Part of a small language model's weights: 8.94M parameters, a variant of Muon for these matrices.
Each number is 200 + 40 x the weight over its row's rms, rounded and kept within 0 to 999. Layers, rows and columns count from 0. The size before them is the row's rms in percent of the matrix's.

# up: layer 3 MLP up, 1024x256, rms 0.229, rows 5-104, columns 160-191
# down: layer 3 MLP down (transposed), 1024x256, rms 0.118, rows 5-104, columns 160-191
up5,096,176,209,228,178,160,242,235,171,249,151,223,200,217,200,153,213,255,230,256,139,233,163,164,202,263,152,204,167,179,260,224,190
down5,093,159,154,223,119,249,184,238,186,219,172,164,189,173,183,176,190,285,197,177,201,264,249,131,202,108,209,164,255,222,257,160,222
up6,104,221,247,188,297,233,233,190,205,175,273,208,175,176,252,199,247,204,183,177,156,149,259,133,230,116,217,180,233,210,194,171,262
down6,104,173,188,235,197,241,241,213,119,178,115,169,207,215,219,150,227,232,204,169,229,224,280,166,178,213,199,230,208,258,161,189,195
up7,097,161,248,224,109,139,174,158,203,189,219,186,176,188,193,192,136,105,202,195,272,284,153,217,150,221,161,153,218,169,231,143,154
down7,099,239,157,174,218,234,202,170,215,160,224,155,246,174,189,190,210,227,208,161,134,172,218,185,181,159,216,191,188,291,163,247,244
up8,099,181,222,207,192,152,127,147,232,265,123,167,186,190,194,233,218,249,274,267,214,176,140,160,166,195,161,185,210,194,207,214,215
down8,102,138,236,220,145,242,161,151,189,140,231,210,186,242,240,234,275,163,290,283,179,142,151,158,179,233,131,302,163,304,229,184,178
up9,115,176,216,190,216,222,214,231,296,194,203,191,140,125,155,235,145,242,153,175,221,176,254,207,198,187,120,217,234,168,130,183,199
down9,109,254,198,217,272,212,261,216,205,179,201,191,163,244,244,208,175,269,134,180,159,155,221,163,238,233,171,221,209,223,156,228,285
up10,102,188,230,168,230,245,191,190,249,247,153,211,147,204,197,234,169,206,144,151,206,235,285,309,209,239,148,209,209,238,181,186,222
down10,091,259,201,219,252,236,212,219,201,161,196,218,225,197,205,234,194,232,115,107,180,216,193,168,156,198,244,313,151,195,247,213,206
up11,099,148,211,219,242,144,187,155,155,253,181,167,195,212,243,168,230,187,147,234,231,212,228,151,194,221,280,299,226,184,171,238,215
down11,099,171,257,169,237,252,170,248,231,155,186,213,148,241,121,211,121,284,142,239,196,151,215,221,170,246,218,198,286,128,197,218,167
up12,101,249,178,167,179,122,143,156,209,203,185,162,187,210,238,210,168,248,258,165,174,213,203,179,191,279,82,178,254,242,265,163,165
down12,098,191,205,235,257,226,166,160,248,145,222,229,109,226,227,209,250,201,192,256,211,265,171,194,153,188,181,289,157,188,193,225,173
up13,094,188,294,196,147,194,179,199,149,229,209,243,166,162,209,172,223,200,199,247,216,164,203,254,200,110,256,170,253,193,187,160,244
down13,093,173,199,211,151,262,255,235,175,218,193,210,219,203,223,235,105,265,243,165,148,286,239,150,222,222,164,222,220,192,224,243,268
up14,097,302,118,207,210,179,209,204,268,250,173,192,214,228,202,280,192,173,145,230,189,188,167,199,205,179,182,226,185,221,193,218,207
down14,096,270,223,177,237,216,207,151,197,182,243,197,181,153,148,186,191,217,144,156,178,277,239,163,152,209,227,203,235,217,165,249,138
up15,099,231,127,213,201,219,115,194,265,194,224,197,289,182,226,174,199,147,265,194,258,229,153,259,113,231,214,221,186,193,144,247,245
down15,104,274,175,278,190,270,127,166,251,266,146,161,188,130,153,237,273,199,153,220,160,199,162,136,217,171,174,204,207,204,162,257,171
up16,097,171,162,205,143,253,268,220,251,190,202,187,155,258,222,181,262,148,167,270,191,187,131,211,199,196,198,208,207,172,220,188,164
down16,083,154,158,231,245,145,134,163,108,200,192,212,81,181,151,137,215,262,154,120,147,169,209,207,223,258,258,174,169,175,216,237,246
up17,107,140,175,161,115,224,206,152,124,219,214,241,169,200,182,132,194,106,227,213,173,127,213,232,200,218,160,265,126,141,236,124,192
down17,104,237,227,95,246,165,153,198,280,148,287,148,221,295,171,250,97,151,171,185,170,197,171,153,191,294,194,205,245,255,171,254,324
up18,100,226,220,192,160,189,169,216,207,249,128,251,222,174,187,209,204,228,194,249,188,208,172,192,170,210,210,209,210,159,164,216,139
down18,096,232,168,270,264,267,195,169,200,189,234,261,156,182,123,189,227,152,155,207,283,288,191,192,162,244,158,200,247,225,278,162,169
up19,104,238,191,239,177,233,221,177,167,201,239,186,189,183,238,241,204,211,219,174,141,164,143,245,121,209,212,168,155,170,266,174,177
down19,109,115,206,226,200,197,176,222,263,165,130,226,169,222,196,264,136,162,176,263,211,215,183,223,281,225,172,206,234,235,151,184,234
up20,108,207,139,229,242,147,256,139,231,156,173,228,213,133,217,268,199,182,206,139,172,219,220,127,140,197,192,216,204,203,245,288,228
down20,106,200,211,168,232,209,135,221,267,204,198,212,188,137,190,219,217,219,191,222,183,212,228,234,227,205,196,235,179,165,201,227,230
up21,094,210,209,223,191,114,251,251,175,219,192,216,236,195,177,172,218,213,260,236,205,141,190,178,200,191,224,262,203,215,226,235,196
down21,094,213,147,258,189,231,188,234,259,131,259,178,235,225,179,152,136,158,206,179,163,238,124,178,142,92,188,142,229,215,211,241,251
up22,112,234,148,159,200,184,235,219,171,235,223,221,224,203,304,239,171,211,232,223,234,225,288,178,186,278,235,161,204,160,259,156,305
down22,101,151,205,162,191,228,222,194,203,172,211,209,156,214,200,219,196,177,196,244,264,266,241,135,165,218,199,229,177,231,229,160,249
up23,100,204,207,163,245,182,205,196,255,179,190,195,218,242,229,156,153,196,161,272,168,141,200,202,284,293,136,104,251,181,186,237,248
down23,105,173,189,201,202,158,242,200,162,160,147,209,233,156,179,190,145,171,246,227,205,175,188,239,207,238,239,167,295,181,147,214,185
up24,102,180,174,168,121,194,209,195,283,138,169,163,286,241,150,168,242,148,202,133,230,163,213,187,219,229,207,197,231,231,222,193,153
down24,105,217,110,200,247,181,265,263,229,235,249,211,204,216,214,127,241,210,125,142,190,293,225,176,248,204,232,232,147,181,206,206,244
up25,099,191,293,136,183,109,243,213,181,232,174,182,208,193,214,236,212,134,219,259,163,219,227,164,190,195,179,187,194,158,197,197,160
down25,090,189,182,203,217,215,225,223,216,168,131,141,187,221,158,232,290,184,186,147,182,219,230,209,212,185,244,178,193,128,139,198,183
up26,097,191,294,265,261,177,255,262,232,185,135,218,185,256,185,257,152,210,168,204,181,199,158,243,163,165,224,174,158,162,243,235,149
down26,095,198,261,150,260,255,201,160,250,201,174,152,160,218,236,254,228,196,192,158,235,156,146,170,159,202,252,166,232,191,170,191,176
up27,093,132,165,237,216,191,238,241,192,219,110,220,219,199,154,178,220,192,171,184,210,213,203,224,215,174,239,180,163,186,188,178,182
down27,099,195,194,148,209,206,182,238,209,117,111,240,290,249,174,172,136,182,263,194,171,225,191,201,164,193,223,166,240,180,218,129,183
up28,105,245,208,145,185,212,205,181,214,147,147,142,214,218,248,172,213,199,299,174,263,212,204,158,170,212,242,211,168,160,167,147,122
down28,103,166,236,277,205,166,267,161,191,117,198,176,221,188,142,172,231,208,189,121,173,214,194,191,183,154,150,196,238,192,202,185,183
up29,099,187,158,231,185,167,184,181,122,218,238,224,238,234,217,190,257,230,194,219,239,187,255,188,209,211,166,170,275,203,194,120,147
down29,095,217,139,234,250,174,209,262,163,237,218,219,191,144,147,184,199,215,202,180,181,137,195,151,189,187,230,250,132,232,151,185,276
up30,097,258,202,181,147,174,231,179,270,234,166,150,183,163,217,241,250,220,174,216,164,200,227,257,213,198,235,201,218,174,266,177,195
down30,095,214,160,164,176,259,215,158,140,258,155,177,254,210,230,237,217,156,220,154,210,173,203,217,181,193,209,175,225,173,177,167,156
up31,091,253,251,121,162,171,216,213,170,179,195,213,134,191,190,176,213,187,245,174,146,251,183,208,249,222,189,119,190,238,159,201,130
down31,094,203,186,154,211,227,232,145,115,211,185,160,238,186,204,170,222,135,277,119,142,199,175,114,141,156,184,241,237,183,201,266,206
up32,101,227,167,207,209,134,206,253,192,207,270,203,156,286,163,253,150,192,219,198,158,118,227,254,160,224,234,206,240,259,212,198,310
down32,098,160,167,234,202,204,248,179,232,223,110,220,193,151,191,212,203,201,215,166,235,238,242,169,175,183,188,189,179,159,162,250,170
up33,092,201,212,254,320,189,222,156,162,257,245,233,287,219,217,160,238,226,193,167,226,259,158,234,146,145,280,280,179,223,188,198,168
down33,090,114,229,215,193,155,113,190,218,124,204,221,207,205,230,223,181,225,212,173,167,219,210,202,226,218,180,286,227,179,217,204,236
up34,105,244,126,198,210,195,225,199,189,115,155,203,174,281,181,271,203,165,212,240,225,177,173,225,211,159,188,214,220,294,222,145,177
down34,107,155,174,173,180,226,262,186,194,217,190,167,199,202,169,152,181,260,157,201,207,190,248,179,171,137,247,216,207,171,211,187,181
up35,101,169,172,93,235,195,231,113,158,221,221,313,173,130,100,214,134,129,196,239,185,216,148,208,115,183,122,134,187,251,264,225,216
down35,098,219,208,237,213,179,164,155,161,257,176,242,150,166,142,190,178,210,268,159,246,257,244,136,234,234,147,184,150,184,192,161,161
up36,092,250,204,171,216,254,205,197,219,243,198,177,159,106,208,148,212,202,184,156,217,261,261,272,163,239,156,217,198,190,250,180,127
down36,088,157,291,262,237,176,199,166,188,199,190,179,227,292,161,209,191,208,202,231,172,220,153,218,194,189,261,181,248,312,87,201,195
up37,098,244,160,240,189,238,204,175,255,238,199,238,266,188,240,201,200,192,218,192,173,217,227,220,291,184,171,178,338,202,224,196,237
down37,101,153,212,276,150,177,226,207,135,253,198,248,158,117,202,83,276,225,193,205,216,161,134,161,216,252,236,207,241,98,240,197,129
up38,100,125,187,214,202,198,152,186,186,250,132,184,273,158,140,266,215,195,267,208,259,131,192,178,128,177,212,228,206,222,178,192,247
down38,109,192,157,214,237,173,145,258,244,128,200,243,180,147,241,179,148,260,164,230,215,245,215,163,209,195,215,169,228,255,223,202,253
up39,097,135,238,177,169,207,173,212,194,159,267,228,107,184,215,181,196,211,200,201,211,195,182,192,224,289,201,203,177,214,190,188,175
down39,095,153,290,201,146,172,213,210,228,225,157,171,172,243,174,195,201,215,321,181,152,201,248,229,215,166,174,180,179,149,146,214,93
up40,100,195,245,161,196,219,245,199,170,286,188,325,181,169,227,212,186,218,136,150,244,221,249,213,187,212,209,207,211,216,176,303,194
down40,094,244,145,147,191,275,263,199,274,137,210,184,262,193,131,244,243,206,224,215,247,156,184,192,242,218,162,229,146,192,246,198,177
up41,105,224,184,189,160,194,244,194,264,194,167,131,230,223,236,267,230,109,223,268,160,237,222,222,149,175,202,205,198,203,226,197,202
down41,107,224,273,209,198,213,219,164,192,104,226,184,201,183,246,87,199,210,255,159,248,196,209,263,170,167,277,176,170,157,218,294,255
up42,097,175,190,193,232,195,123,186,182,206,155,126,242,245,164,201,265,168,196,180,180,171,196,194,207,169,176,210,210,204,262,249,232
down42,099,162,221,194,145,261,234,199,175,144,180,107,101,161,246,199,280,215,164,156,236,239,225,261,237,233,214,186,239,207,243,184,172
up43,096,195,200,230,203,175,200,208,140,212,166,154,161,177,217,211,215,219,256,240,172,258,136,198,308,243,200,252,223,179,265,194,329
down43,097,202,171,172,229,283,135,154,195,283,234,201,182,215,168,204,271,176,223,189,199,165,226,203,95,259,175,171,147,240,142,220,139
up44,098,262,173,289,172,187,185,240,185,148,182,252,224,268,231,200,155,252,272,211,192,246,153,202,142,143,223,142,161,207,232,213,213
down44,106,138,184,205,153,232,268,262,130,229,184,230,202,276,185,150,157,179,193,173,168,128,310,183,248,207,168,159,234,160,213,165,246
up45,094,211,299,159,292,122,256,208,205,298,213,246,202,214,228,186,161,152,134,175,172,145,225,268,128,209,178,224,110,233,200,184,202
down45,091,179,223,251,161,237,190,181,167,162,161,208,227,239,236,160,244,192,239,164,153,220,229,191,256,192,246,218,186,237,241,223,173
up46,105,253,251,253,186,254,155,267,242,149,255,191,207,229,228,187,167,317,212,149,265,164,136,206,209,182,204,225,222,188,240,281,147
down46,107,235,218,240,193,216,233,267,181,187,170,150,178,164,122,169,168,178,219,238,170,257,157,141,207,254,176,198,186,197,247,163,202
up47,098,228,151,185,118,159,129,134,259,182,218,219,216,225,245,205,254,137,228,204,188,164,196,248,208,189,216,156,132,175,207,224,228
down47,102,153,173,232,230,172,211,152,215,241,180,130,215,217,264,239,239,162,162,170,240,214,198,196,197,196,173,164,284,304,133,208,170
up48,102,243,234,154,181,216,247,216,162,188,152,246,202,158,277,295,215,192,195,237,255,198,209,264,204,229,197,233,228,255,113,158,219
down48,100,205,245,184,198,237,262,189,202,251,204,185,192,180,141,197,192,202,170,139,260,206,183,208,151,173,146,164,162,238,253,192,160
up49,092,177,156,213,137,189,264,245,240,206,206,170,232,190,179,163,142,161,170,248,213,107,173,212,177,179,168,145,200,199,245,203,177
down49,091,190,202,295,230,225,160,212,190,206,147,195,244,204,189,265,244,226,255,187,132,167,165,210,167,200,221,257,236,161,205,157,184
up50,099,210,181,121,137,197,136,210,262,203,247,227,139,152,138,179,205,213,164,128,228,224,237,101,216,217,197,263,214,281,206,163,155
down50,098,202,288,189,201,179,194,229,134,196,250,208,235,186,194,175,240,187,187,151,197,163,199,302,238,184,249,244,236,203,210,185,169
up51,087,138,183,233,217,170,212,237,202,266,222,221,205,237,181,257,190,126,158,194,140,230,197,282,139,196,267,246,188,174,236,245,280
down51,087,163,201,178,165,197,194,167,221,172,193,237,140,179,222,209,268,202,153,239,210,211,200,97,117,159,187,247,130,210,219,203,172
up52,097,97,209,200,184,174,215,109,325,238,192,220,174,183,147,238,202,213,198,201,288,198,169,333,193,143,172,195,224,197,191,276,223
down52,096,183,170,190,200,197,146,259,215,220,200,199,222,199,273,146,177,164,249,177,270,241,219,209,239,182,173,271,184,195,232,161,209
up53,102,120,187,207,166,200,191,210,223,163,178,190,207,216,262,235,168,151,236,236,237,169,192,184,143,256,189,173,225,282,187,156,200
down53,105,147,171,295,170,215,204,123,208,153,126,200,237,242,205,176,193,202,271,230,217,187,164,195,227,81,175,182,199,211,206,174,202
up54,104,213,159,221,240,231,263,237,211,228,202,167,158,203,255,239,127,125,223,241,213,161,168,174,244,169,145,172,214,264,251,217,177
down54,106,144,214,151,214,251,222,162,135,274,183,187,155,213,257,131,177,215,200,215,200,233,197,239,263,187,202,169,189,239,165,122,103
up55,105,198,124,178,230,163,202,151,159,233,245,171,131,219,183,231,221,193,258,168,160,199,168,198,205,248,156,202,178,189,191,187,220
down55,106,163,269,131,238,208,199,212,233,243,228,269,275,184,227,190,201,93,227,220,203,176,214,168,205,246,157,163,238,243,172,201,216
up56,099,221,188,227,196,197,235,242,236,153,235,248,214,178,222,259,145,206,175,155,172,219,317,87,202,211,217,205,144,134,257,173,266
down56,101,283,98,242,155,207,216,226,221,191,222,205,133,271,208,161,181,215,286,305,198,149,204,249,198,213,171,228,213,172,196,192,92
up57,097,184,143,156,168,190,277,265,190,217,187,187,223,256,169,189,177,209,201,241,176,240,251,274,135,192,186,222,213,199,165,197,173
down57,097,221,197,223,212,195,203,215,147,116,223,200,247,179,168,214,248,304,188,205,235,257,210,210,259,186,240,226,214,229,180,223,269
up58,101,237,202,184,175,178,180,222,201,151,240,196,158,131,223,210,165,158,242,198,195,200,211,165,169,122,203,142,205,199,256,206,221
down58,096,178,248,133,227,148,142,208,239,214,200,156,162,203,176,238,270,121,246,205,143,235,175,244,209,214,220,244,93,131,200,181,172
up59,092,254,246,196,203,268,168,185,198,222,169,288,176,216,220,149,209,222,205,179,251,171,154,224,202,192,176,211,155,174,202,203,171
down59,103,237,213,236,268,207,232,250,177,152,142,209,248,167,214,187,198,207,226,86,143,263,199,176,158,225,189,211,192,231,202,139,187
up60,100,151,177,179,239,213,180,179,213,182,249,186,289,215,300,210,151,222,172,255,186,244,259,214,250,247,175,199,161,138,217,206,139
down60,102,183,202,179,275,228,83,201,197,205,250,174,149,226,135,187,163,140,201,196,260,203,151,209,257,226,229,222,223,223,215,165,191
up61,093,247,149,189,150,203,237,152,287,157,216,146,191,161,169,224,131,269,177,183,243,185,238,253,173,236,176,202,191,123,264,232,199
down61,095,184,221,253,158,240,172,209,242,246,154,206,214,237,231,160,238,261,318,230,246,236,186,158,176,217,228,238,172,232,176,169,136
up62,108,188,286,208,192,180,155,243,183,173,171,257,160,178,215,197,253,201,202,196,192,213,231,129,199,196,123,227,213,217,175,200,163
down62,100,232,226,184,196,141,207,195,249,178,246,223,195,214,163,253,200,126,147,144,160,177,144,227,213,162,206,220,261,154,182,231,221
up63,101,161,154,178,210,255,165,272,225,234,204,236,220,212,216,229,242,205,162,195,213,138,232,251,241,151,204,194,219,209,106,194,208
down63,105,193,185,202,215,144,188,183,238,219,189,146,147,186,166,174,226,234,187,216,262,220,91,142,288,43,254,204,207,180,135,140,188
up64,094,235,221,229,188,141,243,231,198,219,265,174,152,166,217,275,254,149,200,254,216,245,280,224,215,137,196,213,188,215,220,212,294
down64,091,251,213,227,264,233,199,138,235,182,170,148,254,195,211,224,177,176,230,228,157,179,179,231,241,271,170,188,197,198,220,236,191
up65,096,261,183,196,153,173,164,236,227,116,221,211,126,165,186,149,166,183,140,273,229,183,278,151,228,141,240,250,209,253,261,186,226
down65,095,240,237,203,161,200,180,198,259,218,134,178,241,194,267,194,208,253,211,286,219,176,134,199,163,190,194,311,217,175,205,231,216
up66,100,267,140,168,186,195,123,151,200,165,152,136,273,210,192,209,257,167,199,169,214,178,176,181,145,207,187,218,237,174,146,190,163
down66,100,249,141,174,219,273,230,242,161,241,220,217,131,182,205,193,261,233,214,190,154,159,218,142,143,144,212,130,155,195,210,196,189
up67,092,165,122,149,134,248,204,202,237,198,178,187,201,141,216,165,254,170,127,199,204,277,184,168,189,156,212,309,219,288,136,227,189
down67,090,207,233,199,140,132,174,222,225,211,220,215,270,207,131,233,212,167,208,243,157,208,151,207,264,227,192,159,221,212,202,271,205
up68,088,263,260,228,223,208,144,252,196,140,170,228,271,219,262,149,299,166,236,237,224,196,152,268,236,259,136,210,156,195,226,310,185
down68,091,207,178,272,164,215,212,178,177,155,175,210,230,262,210,194,128,209,182,218,230,209,218,185,164,205,132,222,245,258,198,190,271
up69,096,155,210,182,132,220,166,242,161,274,223,213,239,240,169,240,267,149,181,110,234,166,137,218,231,181,171,230,173,230,184,263,211
down69,100,299,155,179,239,195,175,169,200,177,159,194,170,193,159,260,153,154,188,226,169,183,118,160,181,182,197,201,228,252,138,189,235
up70,099,217,221,196,157,199,169,216,144,267,250,184,193,169,174,204,87,166,134,234,176,157,229,270,278,203,221,223,112,123,185,202,228
down70,103,189,205,219,179,204,237,112,210,160,166,201,220,252,112,248,121,82,153,226,214,170,180,190,219,170,195,228,256,217,250,239,213
up71,097,199,167,218,203,86,236,179,166,256,132,177,197,199,182,219,178,209,178,246,172,195,118,301,128,192,202,186,172,202,164,210,194
down71,099,243,171,162,198,214,139,201,217,198,152,191,279,248,232,242,219,283,278,278,185,217,189,201,192,201,196,227,281,154,133,180,191
up72,095,203,226,178,202,202,140,136,163,261,228,172,188,264,216,159,178,192,267,197,226,176,222,217,168,214,190,240,156,178,219,260,291
down72,097,218,184,212,208,225,238,206,217,252,195,179,176,198,148,214,183,249,198,221,142,273,118,162,211,239,211,188,172,233,185,123,234
up73,172,174,221,145,229,243,227,194,255,228,193,222,188,225,205,218,189,155,214,232,178,180,273,252,150,202,161,133,241,210,115,140,195
down73,127,185,235,126,260,194,253,213,227,213,208,200,169,233,126,243,131,174,168,215,93,223,311,194,163,184,194,245,219,199,205,197,231
up74,097,171,221,145,184,191,221,176,266,182,179,234,231,215,218,149,162,153,169,151,193,156,158,172,221,305,238,264,144,227,146,160,229
down74,094,255,262,221,226,252,244,193,169,223,233,180,164,197,243,199,218,130,189,224,182,226,184,200,274,227,252,90,131,179,170,165,245
up75,101,179,152,168,240,140,208,258,209,208,206,273,168,127,183,132,202,122,214,186,165,256,137,168,244,155,230,216,212,239,186,231,148
down75,103,194,269,209,166,226,259,193,224,222,229,146,226,187,209,181,248,253,156,177,240,225,245,226,195,177,250,239,192,206,194,201,191
up76,097,209,215,120,174,198,170,255,165,160,304,188,251,159,193,252,163,187,190,265,193,194,232,310,252,269,195,196,178,173,223,234,220
down76,101,137,217,193,129,186,169,181,161,245,283,220,249,190,160,168,255,225,180,126,191,273,144,194,195,216,198,207,195,244,163,236,205
up77,103,222,199,184,164,172,241,188,207,154,195,260,159,163,205,211,133,224,208,138,154,201,246,217,255,220,196,116,173,239,182,159,170
down77,106,164,192,200,215,152,212,205,209,191,231,213,228,200,219,205,205,168,165,207,239,174,151,210,231,164,270,218,207,237,215,158,216
up78,092,190,232,214,204,261,198,265,209,162,240,278,180,232,239,216,206,170,131,164,234,199,161,229,140,156,202,158,224,96,81,230,180
down78,100,259,198,209,237,229,130,189,140,163,163,204,183,267,186,314,221,197,170,212,215,141,225,226,219,233,235,235,174,168,271,151,177
up79,091,190,225,179,232,113,168,231,234,192,133,195,235,216,249,214,186,118,211,174,249,273,169,203,214,242,138,218,110,139,142,168,210
down79,090,213,239,143,190,181,317,157,194,223,200,167,188,84,210,183,242,242,207,176,216,229,183,184,210,204,210,167,241,226,201,257,150
up80,096,211,240,215,194,147,243,131,230,190,166,184,151,239,241,145,205,210,169,193,174,154,211,275,218,252,246,265,214,168,272,213,214
down80,094,206,228,245,220,119,248,232,231,197,216,226,221,246,163,182,186,166,201,195,230,232,244,172,274,222,204,186,221,212,239,166,156
up81,100,139,229,127,220,236,203,253,182,190,171,231,227,275,234,154,148,180,260,204,283,153,180,157,214,256,202,183,137,172,320,265,169
down81,102,214,185,233,192,194,160,169,172,212,237,235,157,137,224,180,220,154,186,215,212,204,179,219,182,193,264,196,157,243,185,244,153
up82,099,190,180,172,213,199,197,193,115,214,221,270,225,219,224,299,252,220,209,245,290,124,228,198,223,195,184,271,227,204,210,210,255
down82,096,237,117,204,193,203,201,226,261,186,213,207,115,207,293,222,191,187,196,50,223,177,151,130,198,202,177,154,274,228,279,210,231
up83,099,150,84,181,156,184,116,140,258,212,210,241,158,242,244,237,218,159,255,203,199,209,106,195,230,282,181,244,236,211,133,217,240
down83,106,221,192,237,214,241,282,226,178,209,210,143,250,217,264,212,199,201,164,173,225,229,176,245,276,215,161,154,201,210,146,188,139
up84,104,211,260,191,209,232,209,255,242,148,211,173,160,181,235,195,175,177,145,223,256,130,224,214,177,199,208,166,167,182,241,227,147
down84,106,158,222,203,227,248,203,158,117,153,178,242,162,141,200,243,218,273,294,171,250,188,163,172,129,270,167,202,193,143,184,224,236
up85,101,138,188,155,201,174,216,197,144,243,171,213,213,175,200,168,243,195,230,214,215,212,257,204,129,221,122,152,121,150,195,245,196
down85,098,212,198,117,197,185,235,165,183,238,209,244,210,283,258,198,192,254,242,165,148,150,161,179,186,227,249,270,252,209,238,216,265
up86,098,164,269,204,147,257,183,227,230,168,220,291,162,206,225,214,157,152,319,218,207,120,239,170,241,168,256,240,234,223,228,283,176
down86,094,183,200,172,223,203,213,211,150,199,216,236,261,212,156,253,193,282,187,225,206,190,211,196,230,189,206,186,172,198,136,176,194
up87,104,141,251,211,129,158,208,212,196,242,243,120,221,229,255,131,298,235,211,207,202,163,210,174,208,236,173,209,152,195,197,247,202
down87,098,200,147,157,250,118,129,221,185,199,222,196,165,216,234,246,150,233,221,188,221,156,213,165,208,161,230,122,216,129,144,208,172
up88,102,190,173,267,245,201,213,158,235,199,163,235,238,172,276,170,148,185,189,175,263,192,234,244,192,299,154,155,214,114,240,218,98
down88,102,237,257,213,189,135,278,123,277,194,218,222,240,131,255,154,298,273,102,197,227,157,170,241,205,177,256,199,197,214,225,217,176
up89,100,200,147,167,192,187,121,129,227,201,231,186,239,199,174,222,187,222,250,190,147,228,156,147,220,264,191,231,234,161,250,248,207
down89,101,176,164,214,235,212,101,144,193,140,206,173,192,223,233,191,181,217,136,144,197,137,234,268,200,234,207,219,159,208,240,176,191
up90,101,233,267,198,202,125,248,204,172,162,195,182,130,214,208,178,111,181,233,227,275,252,193,180,215,227,231,242,227,152,149,189,139
down90,105,211,242,189,162,245,223,119,183,155,177,166,227,196,71,228,228,254,180,201,240,214,187,228,171,187,200,153,149,224,289,235,202
up91,102,149,231,220,190,169,272,267,214,172,205,237,231,152,177,173,203,191,212,158,203,202,136,208,230,180,208,208,210,193,161,274,176
down91,101,189,228,162,109,171,235,210,191,160,163,205,267,146,172,165,195,201,182,185,273,236,244,213,292,265,181,138,173,217,154,197,222
up92,099,133,173,295,218,152,177,238,125,209,256,184,201,182,99,245,161,187,172,188,246,230,192,217,131,223,317,197,225,215,185,258,256
down92,097,179,119,184,141,264,234,162,305,131,178,82,249,172,258,182,207,182,169,177,215,140,202,234,209,190,159,216,233,168,179,211,148
up93,100,178,196,234,313,166,186,225,88,145,150,146,208,170,143,222,194,200,232,142,170,97,203,278,196,186,144,188,187,263,208,253,172
down93,101,178,192,182,168,174,201,144,178,244,168,207,207,234,166,152,283,169,196,199,263,187,256,211,174,155,263,184,170,199,135,225,146
up94,095,153,200,203,223,156,226,195,135,216,184,171,171,267,249,202,188,158,180,243,151,212,234,221,200,273,253,74,209,181,199,236,210
down94,096,256,217,134,145,165,195,221,92,248,245,238,253,205,242,231,235,279,226,213,222,217,204,171,183,232,220,315,263,119,108,240,230
up95,105,210,176,188,244,208,243,168,202,145,245,129,245,184,258,190,121,177,231,201,135,200,133,184,82,175,143,188,178,243,175,140,242
down95,113,207,213,207,199,162,217,174,139,220,230,182,221,113,121,197,171,176,131,175,208,181,220,238,209,165,184,201,187,203,185,201,194
up96,096,171,224,215,143,175,168,259,211,212,203,177,142,259,144,192,263,200,194,156,230,156,230,196,163,233,183,234,195,142,207,174,233
down96,093,184,195,242,271,180,183,219,163,153,234,157,170,187,182,176,263,234,133,185,155,141,230,235,193,247,271,187,201,148,201,157,211
up97,104,180,191,147,184,239,153,229,180,155,236,178,184,216,278,209,219,108,138,242,215,219,190,217,145,231,223,169,135,149,211,179,192
down97,098,187,186,229,97,118,221,120,250,125,227,228,255,253,200,180,189,227,208,198,192,197,111,159,160,195,184,219,153,169,273,232,170
up98,098,178,159,123,198,225,194,239,121,183,200,224,248,188,187,206,208,182,119,168,241,187,157,162,114,183,121,206,117,235,202,144,188
down98,099,125,166,178,151,139,210,136,192,194,213,235,137,130,239,267,192,187,218,205,214,186,189,197,138,181,179,180,187,210,142,259,192
up99,109,247,205,196,191,188,244,143,174,181,182,207,265,220,191,239,156,185,166,247,171,143,186,224,149,215,186,204,217,283,197,192,252
down99,113,210,201,207,192,218,186,211,309,230,193,170,247,174,222,220,246,214,204,260,236,197,205,222,197,240,217,148,159,178,127,282,190
up100,105,198,248,196,234,190,260,186,156,227,187,143,189,252,229,205,241,175,121,201,274,160,180,220,167,247,141,238,171,216,198,257,137
down100,099,204,173,191,147,203,227,253,179,139,214,231,235,213,217,193,177,198,220,206,165,178,169,151,169,188,232,176,249,167,186,252,215
up101,106,177,201,127,236,159,265,221,245,247,162,185,290,196,201,199,188,149,179,205,171,191,207,224,281,144,221,252,194,310,238,159,163
down101,109,168,216,267,133,172,264,157,251,169,236,212,123,193,138,155,199,179,146,209,154,210,205,127,68,256,211,112,181,201,217,156,238
up102,104,136,241,215,175,205,180,210,206,241,232,271,172,240,240,187,148,244,150,191,216,99,247,156,231,234,237,243,158,188,216,148,162
down102,099,258,140,129,199,182,185,245,156,222,219,226,250,178,177,216,206,181,150,197,151,153,154,202,183,211,231,163,197,222,181,251,205
up103,103,180,155,173,137,204,214,174,106,195,228,168,183,185,232,190,252,167,173,201,159,112,173,208,200,214,173,156,224,168,284,194,148
down103,108,231,197,209,229,140,202,248,280,214,207,268,177,225,168,298,167,207,147,239,218,239,224,174,187,163,169,220,140,265,199,210,174
up104,101,179,137,181,178,233,230,319,131,230,224,222,168,243,188,245,165,196,229,173,265,187,203,182,168,201,197,171,169,216,208,219,215
down104,107,207,211,107,179,180,162,144,185,204,220,169,203,196,228,171,269,162,154,140,176,99,256,210,197,216,235,233,170,181,177,260,149